Weights of a small GPT-style language model, trained from scratch on English Wikipedia.
Size: 1 head of 64, 1.12M parameters.
Architecture: RMSNorm before each block, rotary positions, no biases in attention or MLP, untied embeddings, normalized queries and keys.
Each number is 50 + 10 x the weight over its row's rms, rounded and kept within 0 to 99. Layers, rows and columns count from 0. The size before them is the row's rms in percent of the matrix's.

# down: layer 8 MLP down (transposed), 256x64, rms 0.188, rows 163-197, columns 0-63
# gate: layer 8 MLP gate, 256x64, rms 0.198, rows 164-198, columns 0-63
# up: layer 8 MLP up, 256x64, rms 0.189, rows 164-198, columns 0-63
down163 097:35 59 54 58 47 52 46 26 43 32 40 68 49 65 35 41 57 50 39 48 58 47 53 45 46 55 43 59 57 41 38 46 54 52 48 22 61 47 30 53 40 52 49 62 61 39 44 44 52 52 45 45 58 57 64 59 37 57 43 62 64 55 33 58
gate164 101:37 58 53 51 74 44 36 51 44 46 48 44 59 50 53 48 42 48 48 33 31 52 59 60 39 50 69 46 62 42 58 54 47 40 47 60 45 36 43 55 47 55 65 66 56 44 43 46 73 49 50 48 65 51 56 36 58 76 53 42 42 60 51 33
up164 102:53 34 47 61 40 55 53 43 44 51 52 33 51 43 43 40 51 42 47 61 58 43 58 52 51 48 58 28 50 59 53 53 59 63 77 39 53 37 29 50 56 35 54 59 44 72 40 45 51 22 58 52 44 55 48 54 47 57 58 44 60 43 32 53
down164 104:52 55 51 41 70 61 34 66 57 51 50 51 29 57 44 43 35 31 48 59 46 62 52 68 65 36 44 45 52 66 35 57 41 55 55 37 44 55 35 59 71 40 64 40 39 61 59 63 52 48 45 36 48 58 49 45 49 51 45 39 46 48 54 48
gate165 097:48 44 50 39 46 36 28 66 46 45 47 46 41 49 72 51 57 60 60 49 62 61 47 53 46 53 29 41 58 46 51 49 58 45 44 58 45 55 53 27 56 54 50 50 42 37 49 45 38 72 52 45 49 57 77 48 42 60 42 58 61 52 73 41
up165 103:32 54 62 39 41 53 51 57 34 61 45 48 44 53 69 54 61 45 55 46 50 30 39 45 49 72 48 59 51 45 54 73 54 51 51 56 49 39 58 62 69 50 46 60 50 50 45 37 33 40 53 35 32 43 49 50 53 43 34 43 36 32 52 53
down165 106:63 45 30 41 41 66 41 44 53 40 53 51 39 40 45 52 53 40 51 70 50 53 35 29 69 44 50 46 42 53 56 34 40 61 51 36 69 41 42 63 56 45 39 46 52 58 46 47 55 58 47 64 59 56 39 56 54 31 50 46 55 69 65 53
gate166 083:63 62 44 49 73 32 46 69 48 65 40 50 67 55 30 59 54 48 58 40 60 52 57 44 45 67 50 43 52 57 58 50 46 57 51 65 42 37 27 53 56 43 47 36 65 59 48 50 53 46 56 52 62 70 46 51 35 44 51 36 49 40 60 48
up166 091:64 56 35 31 59 36 68 52 59 57 39 49 59 52 41 49 57 48 56 41 69 64 45 44 35 55 46 55 46 43 51 58 61 65 61 55 40 50 43 57 44 45 33 35 74 51 60 46 52 46 43 65 53 46 44 74 55 48 33 51 44 55 54 53
down166 084:57 45 43 71 50 52 58 49 43 50 71 56 69 45 28 69 57 49 47 54 48 41 54 24 64 56 62 42 41 57 47 42 36 47 46 63 66 59 59 47 54 49 36 48 41 67 66 49 50 45 52 53 50 61 52 55 48 56 37 53 35 43 58 63
gate167 097:52 44 55 41 40 52 56 46 45 65 50 72 58 50 44 31 62 60 44 36 39 48 53 52 38 45 55 46 49 40 57 67 61 63 65 70 41 76 53 38 56 42 48 47 54 53 55 41 53 47 48 67 45 45 52 50 46 58 67 31 64 61 58 54
up167 098:62 58 43 37 41 58 47 39 60 36 45 51 55 48 56 67 64 48 50 70 58 36 37 50 52 37 51 46 53 72 51 45 56 52 46 67 48 59 60 20 55 44 60 51 57 39 56 46 59 63 44 61 43 43 53 51 49 53 52 57 61 69 69 47
down167 094:44 46 55 61 46 54 40 66 65 30 28 27 52 57 64 47 47 57 48 38 54 59 53 42 48 43 35 51 57 40 43 48 47 48 39 48 45 56 48 30 44 44 34 72 48 51 66 57 54 63 41 48 60 54 63 37 60 68 46 43 42 41 52 53
gate168 098:71 57 57 49 64 62 57 44 40 58 60 66 57 47 38 46 47 19 57 55 51 55 55 57 54 38 51 40 72 51 54 63 65 42 50 52 52 53 39 45 39 67 24 48 42 45 61 39 59 51 53 61 53 43 54 65 55 42 46 55 50 51 48 51
up168 099:35 36 47 55 49 66 55 53 51 40 45 52 48 61 59 35 34 43 44 49 53 40 63 50 59 47 57 67 53 36 42 39 49 73 39 40 57 51 40 60 56 47 48 57 43 53 63 57 14 46 40 53 38 42 57 49 55 67 41 44 62 55 42 52
down168 099:52 54 60 50 40 55 45 55 50 61 44 44 62 49 38 50 66 51 60 37 56 62 53 18 54 50 36 41 49 64 49 42 54 31 28 62 40 49 36 45 50 36 35 61 43 45 43 41 64 63 51 52 61 65 54 63 52 44 59 45 37 52 54 55
gate169 101:42 56 31 38 57 50 41 62 52 41 46 32 43 71 33 63 51 48 64 40 63 56 56 68 54 48 50 65 48 50 45 74 40 53 64 34 54 57 59 41 35 48 44 53 48 57 46 52 45 51 57 45 43 57 50 31 56 47 36 34 58 63 48 50
up169 099:43 55 52 48 58 51 37 24 59 68 60 42 46 48 44 45 36 45 56 61 54 30 59 43 35 35 52 66 57 51 48 36 51 36 36 59 46 65 60 57 49 57 32 48 48 59 61 45 44 72 46 62 46 56 62 43 62 45 54 47 36 56 55 59
down169 100:43 55 67 44 52 39 52 58 58 56 53 42 70 54 58 78 42 42 41 41 45 62 62 48 32 50 70 37 45 52 38 38 42 53 49 37 45 59 50 32 47 41 49 57 36 39 60 58 47 46 38 62 45 37 59 49 40 57 53 42 41 36 61 47
gate170 097:68 38 48 59 50 56 51 62 52 69 44 29 66 66 45 37 55 52 55 27 59 55 44 51 48 39 45 48 30 54 44 54 59 55 45 40 60 64 64 58 60 50 50 39 44 53 46 56 53 53 54 60 44 59 59 46 45 67 58 38 45 42 74 61
up170 088:47 29 63 49 61 40 52 33 69 52 49 53 57 55 56 59 39 53 31 54 44 46 61 56 58 51 28 59 53 51 64 47 63 34 45 47 47 69 51 47 32 68 66 53 38 42 50 54 61 44 49 46 49 25 56 49 44 59 51 57 52 40 39 47
down170 089:45 44 50 45 54 35 58 32 44 44 49 37 47 68 40 49 47 64 46 42 45 61 48 81 53 40 56 64 37 47 35 65 48 51 61 42 49 37 57 48 50 41 51 48 53 58 40 46 52 60 51 63 75 61 47 63 43 66 31 43 53 46 49 45
gate171 096:36 59 46 33 55 49 53 53 42 52 25 62 55 68 66 31 46 46 53 43 44 53 63 61 44 55 37 61 54 46 52 60 49 41 46 56 31 56 46 69 42 68 57 43 48 53 32 62 53 56 54 46 53 65 54 40 46 52 47 48 38 70 57 62
up171 103:27 53 49 53 43 40 56 44 48 42 51 47 38 54 46 50 54 62 40 40 65 48 45 53 45 67 49 61 56 49 59 65 58 30 46 62 63 55 28 40 57 54 51 38 50 55 50 53 49 45 28 34 59 46 54 61 57 59 78 54 44 56 43 33
down171 096:62 44 32 53 52 42 32 52 41 36 57 51 45 47 59 57 41 58 45 41 45 54 35 44 56 59 56 38 61 41 63 39 50 54 66 54 67 59 47 29 39 45 40 50 49 63 40 39 42 47 37 65 64 37 63 50 42 64 54 52 43 42 62 30
gate172 107:61 43 54 33 65 70 53 50 49 62 23 60 42 69 42 60 53 60 45 49 50 67 48 67 36 51 47 71 61 41 67 55 51 43 53 39 41 44 56 43 46 48 39 47 48 48 63 48 37 51 43 53 42 48 59 40 45 56 30 42 45 43 53 47
up172 100:48 39 35 49 64 61 46 68 42 25 52 64 59 49 53 39 45 39 47 58 45 51 39 53 53 59 47 63 38 39 62 47 39 46 45 47 63 39 65 40 50 50 62 43 63 34 46 57 46 66 60 51 49 44 61 45 33 33 32 47 63 47 58 46
down172 100:53 49 62 49 51 51 30 44 45 53 49 36 46 36 51 31 53 52 51 45 51 52 43 48 51 70 47 54 70 68 60 40 44 46 48 42 50 37 36 57 45 58 43 65 69 55 66 30 56 53 65 55 67 47 57 50 43 43 53 45 42 57 34 28
gate173 090:50 44 43 63 43 46 41 60 36 53 49 40 64 58 54 46 68 40 48 60 60 67 48 51 59 51 49 46 46 55 45 62 58 50 64 37 52 30 58 41 58 52 55 55 52 27 58 34 54 44 53 65 49 47 54 48 37 49 65 16 45 36 48 43
up173 088:51 41 52 41 26 38 61 42 58 60 22 51 47 62 55 60 51 50 64 46 64 56 58 61 49 41 51 37 25 55 58 37 61 58 53 54 46 56 36 42 61 51 42 45 68 48 40 56 47 47 44 54 65 48 48 51 44 65 49 41 38 54 36 61
down173 086:54 58 61 52 61 65 60 66 47 51 41 67 26 67 46 49 42 47 43 51 42 72 57 61 57 52 62 64 52 45 55 42 51 48 55 56 53 59 41 54 64 48 42 62 58 44 50 43 56 40 66 52 42 46 34 38 47 56 65 43 53 29 47 28
gate174 098:49 21 51 55 44 49 54 46 63 55 59 47 40 75 47 59 66 35 67 47 52 50 47 59 43 57 52 49 48 30 43 53 61 50 55 47 46 40 41 60 58 51 46 52 46 48 35 49 65 60 52 64 67 30 61 64 36 37 56 45 56 47 57 53
up174 102:43 37 53 55 29 54 45 33 57 53 47 75 48 53 45 52 34 50 68 42 66 44 49 47 43 31 48 49 49 42 49 58 50 41 49 48 40 61 61 58 48 51 59 68 67 68 61 42 32 52 51 39 42 50 48 42 37 33 46 33 55 56 53 41
down174 101:55 39 43 53 38 55 39 67 38 52 60 36 37 52 41 34 38 43 57 36 37 56 38 52 59 37 48 51 59 66 46 61 55 67 39 60 60 55 50 43 53 54 43 59 45 48 73 40 40 60 66 57 40 50 56 57 41 39 61 44 62 29 55 48
gate175 110:55 70 42 52 41 29 37 50 35 40 55 49 54 70 44 35 34 64 47 55 29 39 49 71 40 52 51 56 36 51 55 40 53 47 47 58 54 56 48 59 49 52 54 33 39 33 56 45 58 53 51 39 46 59 69 64 46 43 47 55 40 42 60 54
up175 096:53 56 68 60 48 43 63 49 45 53 48 52 52 40 38 53 40 40 62 27 51 50 63 44 44 57 62 56 53 69 46 53 62 35 38 49 55 40 45 44 25 56 58 68 59 52 60 44 39 32 36 42 45 39 55 50 57 43 29 57 52 49 44 67
down175 098:63 52 43 52 65 52 29 57 61 50 44 36 50 62 44 61 50 40 61 72 47 42 44 57 59 26 57 41 57 46 48 47 49 50 59 66 53 51 34 69 47 49 68 34 37 49 46 56 54 49 63 32 49 48 50 43 70 56 61 50 55 62 50 53
gate176 079:48 55 38 57 52 48 40 50 51 61 30 55 48 50 61 50 52 45 38 66 57 49 47 51 58 71 60 35 46 49 42 24 69 54 46 56 70 57 59 54 46 61 25 49 40 58 63 50 55 51 66 58 37 41 43 49 57 39 55 35 57 49 60 58
up176 088:61 50 33 53 55 57 59 36 61 52 41 39 56 68 56 48 55 51 52 49 41 37 55 49 37 46 51 27 35 39 48 41 38 61 39 47 44 40 62 66 70 49 63 58 44 30 44 46 52 27 41 40 43 42 53 43 52 46 55 48 45 46 32 44
down176 089:50 35 41 50 42 45 54 36 47 49 54 34 30 35 74 42 64 43 52 35 50 53 38 31 46 55 48 54 65 60 54 49 68 51 60 59 35 45 55 51 50 55 51 56 36 53 50 55 53 56 51 69 48 49 51 68 51 56 51 42 50 31 71 60
gate177 103:44 60 54 41 49 48 72 48 34 48 54 62 37 66 56 67 57 57 57 48 51 40 44 54 38 63 36 41 65 37 23 55 45 48 51 49 49 34 48 44 41 67 45 54 45 51 42 38 59 49 50 35 56 43 45 54 66 46 57 56 58 45 58 27
up177 108:50 41 53 52 55 52 62 67 69 51 43 56 58 49 53 29 65 41 43 56 49 68 63 55 46 50 52 40 53 37 57 50 58 77 52 45 43 45 30 76 61 55 59 48 43 54 48 52 39 52 48 51 46 51 49 62 29 57 50 28 47 46 46 47
down177 105:50 53 40 41 69 37 47 49 36 47 44 53 33 46 36 44 55 45 63 38 57 22 57 54 45 47 52 26 60 50 28 40 36 43 61 51 55 39 51 58 33 39 49 58 37 58 46 39 49 37 52 36 57 52 42 57 52 38 49 61 50 43 43 43
gate178 092:41 70 45 50 51 49 55 57 38 50 48 39 70 43 50 60 62 52 52 44 38 59 49 66 51 49 41 37 67 57 58 56 35 48 43 85 59 48 37 32 54 55 51 40 57 41 51 41 49 55 61 55 54 57 44 46 72 56 66 50 62 52 48 50
up178 095:56 25 51 71 35 45 40 39 47 47 44 58 39 52 60 42 59 60 62 44 39 54 62 52 51 44 45 49 35 47 71 53 51 67 45 60 42 42 53 66 55 43 52 43 48 64 45 39 41 63 47 40 46 50 52 43 42 52 63 57 41 47 36 23
down178 094:50 61 57 36 37 54 48 51 64 62 49 37 43 39 60 50 58 48 55 52 49 66 37 43 67 34 50 36 52 45 48 44 37 69 57 51 28 44 58 41 43 52 56 53 53 48 67 44 80 60 60 46 47 54 42 41 64 63 49 55 55 60 51 63
gate179 092:68 65 60 49 42 43 59 59 44 51 37 63 44 58 37 70 47 22 67 31 60 69 50 51 60 58 48 42 49 60 60 58 54 36 48 47 63 38 48 49 52 46 42 60 41 54 40 60 47 48 58 52 59 56 56 38 53 36 65 40 52 54 57 52
up179 094:54 53 68 80 48 59 54 33 57 68 65 47 56 50 52 48 46 60 41 47 58 61 48 45 48 72 28 65 40 30 42 47 50 44 53 55 52 34 54 44 49 56 56 50 32 59 39 44 60 48 50 49 54 45 49 58 49 57 51 49 37 70 54 38
down179 093:39 46 44 34 75 44 44 65 60 43 61 66 52 60 56 40 58 48 44 55 53 40 46 46 45 32 65 35 56 60 59 44 43 58 35 59 35 63 56 60 36 52 51 59 44 45 60 56 42 63 62 53 43 44 42 29 46 62 47 43 41 36 58 54
gate180 102:55 45 59 41 35 49 41 52 47 45 40 47 54 55 61 35 45 38 75 25 39 45 44 54 50 55 34 36 33 41 54 60 49 54 51 38 53 68 37 24 32 41 64 58 46 43 44 37 52 39 51 45 43 53 48 49 58 45 50 45 45 44 44 47
up180 091:39 42 46 60 34 50 61 33 52 64 63 42 44 61 62 62 65 46 41 57 42 53 45 41 38 59 57 59 47 34 61 63 66 35 40 54 38 54 55 55 56 46 46 45 58 28 51 70 53 42 59 49 40 49 62 61 43 53 44 70 55 54 46 39
down180 090:52 58 62 48 55 73 67 62 47 52 58 56 34 44 38 60 65 56 37 37 49 51 42 59 44 59 43 65 58 42 52 21 45 41 54 47 26 48 64 40 52 50 36 53 49 47 50 55 51 47 41 57 64 37 49 45 60 39 56 47 50 48 60 34
gate181 086:51 53 54 58 58 49 79 35 47 57 51 61 64 49 53 42 58 45 52 66 59 51 48 58 50 71 36 39 53 43 54 59 62 49 67 38 53 38 54 31 45 53 57 55 52 39 62 42 58 52 39 39 56 39 51 30 42 62 51 58 53 37 62 66
up181 086:60 55 53 27 64 48 64 51 55 67 43 37 57 54 36 62 66 47 45 57 41 56 56 40 49 39 44 48 51 42 67 51 49 56 51 54 56 32 57 40 70 58 56 62 47 53 41 42 72 39 49 50 44 43 55 41 55 52 68 39 37 58 34 62
down181 088:37 60 43 69 50 48 48 42 40 67 53 45 74 33 45 43 56 46 44 43 37 42 36 58 43 49 59 58 46 57 53 32 64 53 41 43 46 50 47 41 37 55 39 55 56 56 50 41 62 75 47 56 40 46 62 60 66 48 39 41 46 34 60 59
gate182 091:35 60 44 46 45 54 26 67 41 63 45 46 43 41 50 55 32 43 60 72 43 36 48 58 52 39 61 49 60 45 30 52 64 44 70 59 57 54 45 54 42 46 51 44 56 54 54 36 52 58 43 43 69 51 56 41 39 46 52 57 63 49 70 48
up182 089:43 58 44 36 48 33 46 45 42 56 60 66 68 52 63 48 58 41 25 56 47 60 30 64 46 52 54 73 52 34 53 33 51 54 42 40 47 61 55 43 36 60 63 62 48 47 47 52 43 31 46 50 65 45 56 58 40 38 51 54 42 48 53 45
down182 094:50 54 49 75 58 42 63 52 60 59 48 51 45 70 40 58 41 58 52 68 48 29 59 65 51 53 45 46 45 54 52 62 38 41 45 65 42 68 58 37 47 50 33 59 49 43 60 53 48 36 34 40 38 49 34 49 61 48 55 44 38 58 42 64
gate183 104:47 48 68 38 39 58 39 47 48 30 51 35 41 39 53 50 42 52 61 41 26 43 57 49 39 54 34 41 54 63 59 74 52 39 62 48 58 46 49 51 47 58 41 45 33 50 45 41 53 49 44 57 63 59 49 58 68 46 63 45 68 37 52 61
up183 099:51 65 65 43 52 39 49 52 42 66 51 47 42 53 42 57 57 42 65 51 50 41 33 38 39 49 55 38 60 43 42 51 48 37 71 60 49 42 48 38 46 50 56 40 62 48 63 39 42 44 54 57 66 45 31 65 63 31 44 57 55 59 32 33
down183 095:35 55 59 60 47 43 53 47 52 55 53 38 41 57 43 48 50 69 60 56 75 66 57 54 35 64 59 58 55 55 42 53 56 47 61 32 48 71 62 47 66 49 32 51 65 41 41 56 46 51 56 72 54 41 67 49 38 49 50 55 35 52 53 49
gate184 100:75 51 47 33 72 51 49 57 49 57 42 56 70 52 55 53 52 60 48 53 40 57 59 47 45 45 40 69 49 62 59 54 50 49 59 61 38 59 70 47 33 70 42 35 63 62 44 40 49 46 57 53 56 45 51 52 62 64 46 37 40 53 40 59
up184 097:60 48 63 40 48 45 57 68 37 64 48 44 27 44 30 39 43 48 59 56 51 43 59 50 60 50 36 52 56 29 42 59 45 43 42 44 38 55 51 33 47 49 41 52 45 60 53 33 54 62 65 39 54 56 43 49 55 51 40 48 69 72 57 35
down184 098:46 32 45 32 44 55 32 57 51 27 41 43 48 41 46 34 44 29 45 54 60 41 49 54 51 39 42 40 68 63 45 46 43 49 54 54 42 58 43 44 42 41 49 63 59 30 42 54 39 42 35 52 31 56 45 48 74 54 51 50 48 53 43 40
gate185 106:54 52 63 56 48 40 36 70 35 46 58 57 64 47 61 54 55 51 71 63 42 45 44 59 41 75 38 54 47 43 45 61 51 45 48 61 33 61 48 38 45 61 65 44 62 45 50 55 45 54 59 46 53 46 63 44 72 38 47 53 61 60 54 32
up185 104:60 50 59 44 42 53 62 52 49 62 42 55 51 63 46 47 48 70 51 57 59 36 51 51 58 47 40 46 56 60 54 66 63 78 51 25 62 54 57 43 34 52 40 38 39 43 52 53 52 48 37 37 32 61 57 37 53 60 50 36 41 56 63 38
down185 105:51 52 38 42 52 47 48 59 41 39 38 53 58 87 54 57 49 39 40 30 54 41 64 52 43 42 46 63 53 37 43 44 62 51 42 77 45 54 51 63 36 68 53 48 50 44 58 50 51 56 49 59 52 46 60 61 51 47 39 63 46 43 41 47
gate186 099:43 49 47 50 45 47 16 61 59 43 57 53 45 54 34 38 50 51 48 40 59 42 55 52 42 46 43 45 75 53 66 33 51 51 63 45 40 55 57 51 60 44 47 60 50 38 36 25 42 47 48 50 46 44 43 43 73 49 44 34 58 49 55 44
up186 100:55 61 65 51 54 32 56 50 54 23 76 38 43 63 49 53 47 46 44 47 56 61 54 57 49 55 43 54 44 59 44 58 35 56 45 53 44 58 34 58 58 51 49 53 42 42 65 43 57 38 39 54 60 53 52 59 52 58 52 33 55 27 32 65
down186 101:58 36 37 58 52 58 59 56 34 23 53 41 53 60 54 37 40 37 40 54 51 61 51 40 61 52 45 47 35 52 63 58 55 56 61 31 57 48 42 50 45 52 44 51 47 56 76 39 38 57 49 53 54 47 66 44 50 48 46 53 51 44 31 25
gate187 098:61 50 49 52 58 35 46 39 35 43 48 38 42 53 41 49 55 60 58 45 49 43 57 45 42 61 45 54 45 43 68 51 33 35 54 50 71 46 69 65 41 67 33 64 57 44 37 42 50 63 42 67 67 40 46 56 46 34 53 38 54 59 45 46
up187 100:37 53 62 75 40 43 40 54 35 52 53 54 48 35 41 59 67 46 48 46 59 55 54 60 58 53 52 39 66 58 50 41 31 45 48 61 31 52 34 42 31 50 45 48 52 64 63 40 42 37 67 35 53 44 38 46 35 54 50 45 50 57 46 56
down187 101:62 43 51 46 45 66 57 49 47 48 46 49 44 34 53 53 34 42 55 39 37 49 28 71 46 33 40 43 49 49 54 70 65 35 39 47 44 54 36 45 51 40 67 37 55 36 48 43 46 34 61 40 48 52 48 50 67 47 52 55 51 25 52 46
gate188 093:39 47 42 64 49 27 40 71 38 49 43 55 45 67 57 60 62 47 59 43 61 56 52 55 59 51 65 58 79 43 44 50 49 56 39 45 49 54 41 52 54 50 33 60 39 68 58 44 50 48 62 50 66 61 55 59 45 37 49 34 49 61 58 48
up188 091:49 53 57 61 50 37 50 52 34 57 57 40 41 48 57 61 38 60 70 46 53 40 54 61 60 61 45 42 46 45 54 50 27 49 46 57 60 49 61 38 53 41 45 49 69 45 54 57 46 58 30 54 54 60 29 23 49 43 60 50 72 55 55 57
down188 089:58 34 45 38 28 71 48 52 48 49 51 42 36 47 63 63 45 54 45 60 58 36 54 37 37 53 55 51 47 38 53 50 41 40 50 50 53 56 48 57 67 52 41 51 60 56 36 57 46 19 62 63 46 41 33 45 37 39 58 65 50 44 49 41
gate189 098:54 49 60 40 61 72 43 47 50 55 52 55 46 61 46 56 35 50 69 40 59 61 36 51 39 48 39 55 62 51 43 60 60 63 44 36 48 56 57 46 38 37 43 70 34 48 69 59 48 43 67 57 54 54 51 39 72 42 42 34 55 49 60 53
up189 100:20 57 51 63 37 55 51 38 48 48 52 62 63 48 43 62 26 40 51 47 48 46 39 68 53 37 45 47 61 36 33 55 55 60 50 64 52 50 40 25 47 44 38 59 40 52 59 57 56 53 52 46 66 60 48 56 53 49 51 38 45 57 44 63
down189 096:57 41 49 45 44 39 51 44 56 59 38 35 39 25 52 62 49 52 47 40 43 54 42 26 49 63 58 54 46 49 51 46 64 39 49 35 56 47 39 66 46 42 45 42 43 46 39 54 67 39 41 54 51 69 46 43 34 35 42 65 56 51 28 55
gate190 107:46 35 56 41 69 33 30 49 58 50 53 58 61 67 61 39 57 50 44 32 30 59 63 45 34 49 56 51 52 51 65 44 55 51 45 33 51 50 42 42 58 64 42 53 54 37 53 52 54 47 52 30 50 46 70 53 33 58 46 40 64 42 53 55
up190 115:42 52 44 45 48 63 71 57 43 50 42 59 45 42 53 81 70 54 51 40 49 49 37 42 44 62 38 56 56 43 40 57 68 49 60 47 60 47 67 48 51 48 48 42 48 43 53 60 47 46 45 51 67 20 59 56 46 42 47 60 47 44 41 32
down190 111:53 42 57 48 42 36 60 36 50 51 69 68 61 71 62 37 63 59 40 51 51 52 53 43 44 50 50 49 39 59 58 30 36 57 40 31 43 52 51 56 66 58 60 63 48 45 39 40 64 49 65 40 47 33 57 47 54 52 48 45 48 36 57 65
gate191 087:56 55 47 49 37 59 39 63 57 32 33 46 51 41 50 50 39 62 65 62 45 40 62 39 27 58 57 57 72 67 55 49 56 56 34 53 61 49 53 42 23 48 49 48 34 49 61 37 50 50 42 54 45 45 62 50 42 61 52 36 56 45 45 50
up191 096:61 43 64 37 55 65 56 54 62 41 57 52 61 56 46 66 59 43 47 46 50 37 64 40 52 45 76 40 48 56 31 47 56 57 63 53 39 41 32 29 50 53 64 32 42 50 68 52 52 39 53 47 40 64 50 48 46 43 42 51 53 42 62 39
down191 096:48 52 58 59 51 45 57 65 42 60 52 42 50 44 51 31 50 51 44 59 43 49 54 58 37 59 39 53 44 36 52 56 39 54 33 50 69 53 66 71 52 44 51 37 40 45 52 72 62 72 59 42 49 62 57 45 37 44 36 61 69 52 36 48
gate192 101:43 63 52 44 35 42 55 47 69 53 45 41 61 72 62 54 54 59 39 46 38 53 59 61 30 51 49 64 42 50 58 61 43 59 49 60 41 27 55 58 59 60 51 48 31 43 51 54 52 39 43 48 38 42 59 36 56 52 61 45 51 50 72 66
up192 098:42 38 38 60 48 36 44 37 40 58 62 53 65 53 46 56 65 55 51 71 60 28 66 44 53 66 42 49 57 62 37 57 53 51 57 52 42 56 57 33 55 64 63 49 59 43 59 44 43 56 51 31 52 44 48 56 50 54 46 56 52 72 31 49
down192 096:36 50 47 39 51 50 43 45 41 31 49 44 54 62 64 40 45 60 65 35 55 41 58 66 60 46 55 71 27 65 49 49 44 44 44 45 34 59 54 43 47 67 62 58 60 62 41 55 53 51 46 48 47 44 49 79 45 58 47 45 51 35 48 43
gate193 081:61 35 57 50 64 47 53 64 38 48 49 64 46 55 47 45 52 44 51 55 45 39 45 40 44 28 54 29 48 31 53 55 58 65 57 55 38 66 40 44 33 70 44 54 52 34 38 41 42 57 50 40 42 40 64 64 54 60 57 55 46 68 57 55
up193 089:52 68 55 40 62 45 58 48 46 40 41 50 53 46 35 42 36 55 47 58 54 47 55 48 64 44 59 44 54 27 50 75 61 30 54 47 36 59 33 50 58 57 52 34 60 41 53 62 46 57 59 39 50 72 51 48 40 49 64 47 61 32 54 53
down193 086:51 56 49 45 52 44 54 43 76 60 65 26 45 34 38 48 59 67 40 61 35 45 59 34 46 37 56 63 63 55 49 42 50 31 52 45 43 47 47 33 59 59 38 39 44 61 48 50 61 49 46 42 53 43 36 50 51 58 47 54 61 43 67 60
gate194 101:51 63 72 41 35 50 46 50 51 41 45 59 45 58 55 48 57 39 45 43 32 26 48 59 40 39 60 54 53 56 46 46 51 55 40 42 30 41 64 48 59 47 46 53 46 21 35 40 60 64 49 62 58 48 54 35 54 45 64 38 57 61 55 50
up194 096:34 45 49 24 63 58 47 46 48 55 42 55 44 45 48 48 59 44 58 64 49 28 44 52 45 41 41 64 66 57 55 53 26 63 58 29 39 61 58 38 46 51 63 39 60 46 39 60 44 64 63 43 59 48 37 41 54 48 51 43 55 51 60 61
down194 095:50 55 43 43 65 50 60 53 54 49 46 39 49 31 56 58 59 68 53 46 52 30 51 31 54 65 62 59 55 44 57 40 51 53 41 65 44 50 73 50 39 52 44 52 39 56 37 29 49 52 61 46 67 55 37 39 39 73 47 49 39 58 48 52
gate195 113:62 41 33 51 52 50 46 42 55 28 58 61 58 67 43 39 67 46 72 54 70 44 46 63 41 60 51 57 42 47 55 55 58 68 61 58 44 52 55 39 46 56 44 52 45 34 59 58 61 59 51 42 41 58 50 62 43 61 47 48 51 48 63 26
up195 110:50 51 64 57 55 64 45 50 49 66 49 62 66 50 62 44 30 47 56 48 54 45 44 61 46 39 37 42 51 63 42 51 56 57 39 65 45 35 59 56 51 48 68 74 65 66 51 48 34 39 52 49 33 52 54 39 44 39 38 65 44 62 52 60
down195 111:55 36 37 27 61 61 55 43 40 54 53 42 53 55 53 48 77 43 81 50 49 32 41 51 53 57 44 63 49 52 50 60 49 36 48 42 59 55 58 53 63 51 54 46 51 47 40 68 44 45 38 51 40 62 43 46 56 48 48 42 56 51 70 32
gate196 102:34 48 39 38 45 48 43 71 37 46 41 60 35 50 27 60 52 46 61 49 43 51 49 62 47 63 54 37 40 49 46 45 53 63 60 54 58 31 47 38 35 65 64 58 65 50 40 44 55 60 52 42 58 51 55 67 62 47 41 41 69 55 52 38
up196 104:56 52 38 39 46 46 44 46 57 47 51 51 58 50 39 47 45 42 71 20 58 48 67 49 50 48 61 63 34 59 50 57 46 62 41 46 55 49 52 49 61 36 56 19 41 60 52 43 39 61 44 39 59 41 57 68 51 59 46 57 59 68 54 52
down196 105:48 43 54 46 57 40 28 54 42 54 57 34 57 46 46 54 67 38 54 54 47 73 47 39 56 51 63 55 50 49 45 56 55 62 66 47 57 63 40 54 37 43 67 65 57 46 47 53 68 51 32 43 53 57 50 61 44 30 41 56 60 74 41 53
gate197 106:50 44 52 52 53 48 33 46 49 56 60 38 49 57 55 60 36 45 61 40 43 35 63 59 33 36 54 64 49 37 41 35 51 34 50 32 28 57 48 31 27 59 57 46 52 49 50 30 48 50 45 51 62 56 58 45 50 60 52 41 49 56 62 34
up197 096:58 56 51 52 47 73 43 47 54 53 53 63 36 46 46 55 51 53 66 45 26 56 57 40 52 57 60 62 54 30 41 51 55 48 44 58 39 52 48 41 35 44 53 45 47 50 69 67 58 32 68 47 73 41 43 43 58 36 56 42 40 45 61 48
down197 099:47 46 56 53 39 58 29 59 59 48 44 60 45 42 47 35 58 46 49 53 66 45 60 34 58 34 53 35 54 69 66 67 41 43 57 40 55 53 45 72 60 36 34 50 46 47 44 64 46 59 38 50 26 53 44 53 57 48 66 55 47 50 47 58
gate198 093:49 43 40 39 54 55 61 73 30 47 57 56 45 51 55 44 57 61 54 45 41 62 63 52 46 44 29 35 58 46 65 54 44 59 48 59 54 35 51 45 45 73 57 44 61 51 47 50 61 62 69 55 50 41 51 66 70 48 36 44 51 50 65 55
up198 110:61 46 47 47 59 66 75 68 48 41 62 48 35 37 33 44 57 61 53 52 70 58 54 43 49 44 39 40 76 66 54 59 52 54 69 39 53 35 39 42 55 47 60 50 60 61 60 47 52 43 52 47 39 49 40 48 44 47 56 60 41 42 53 56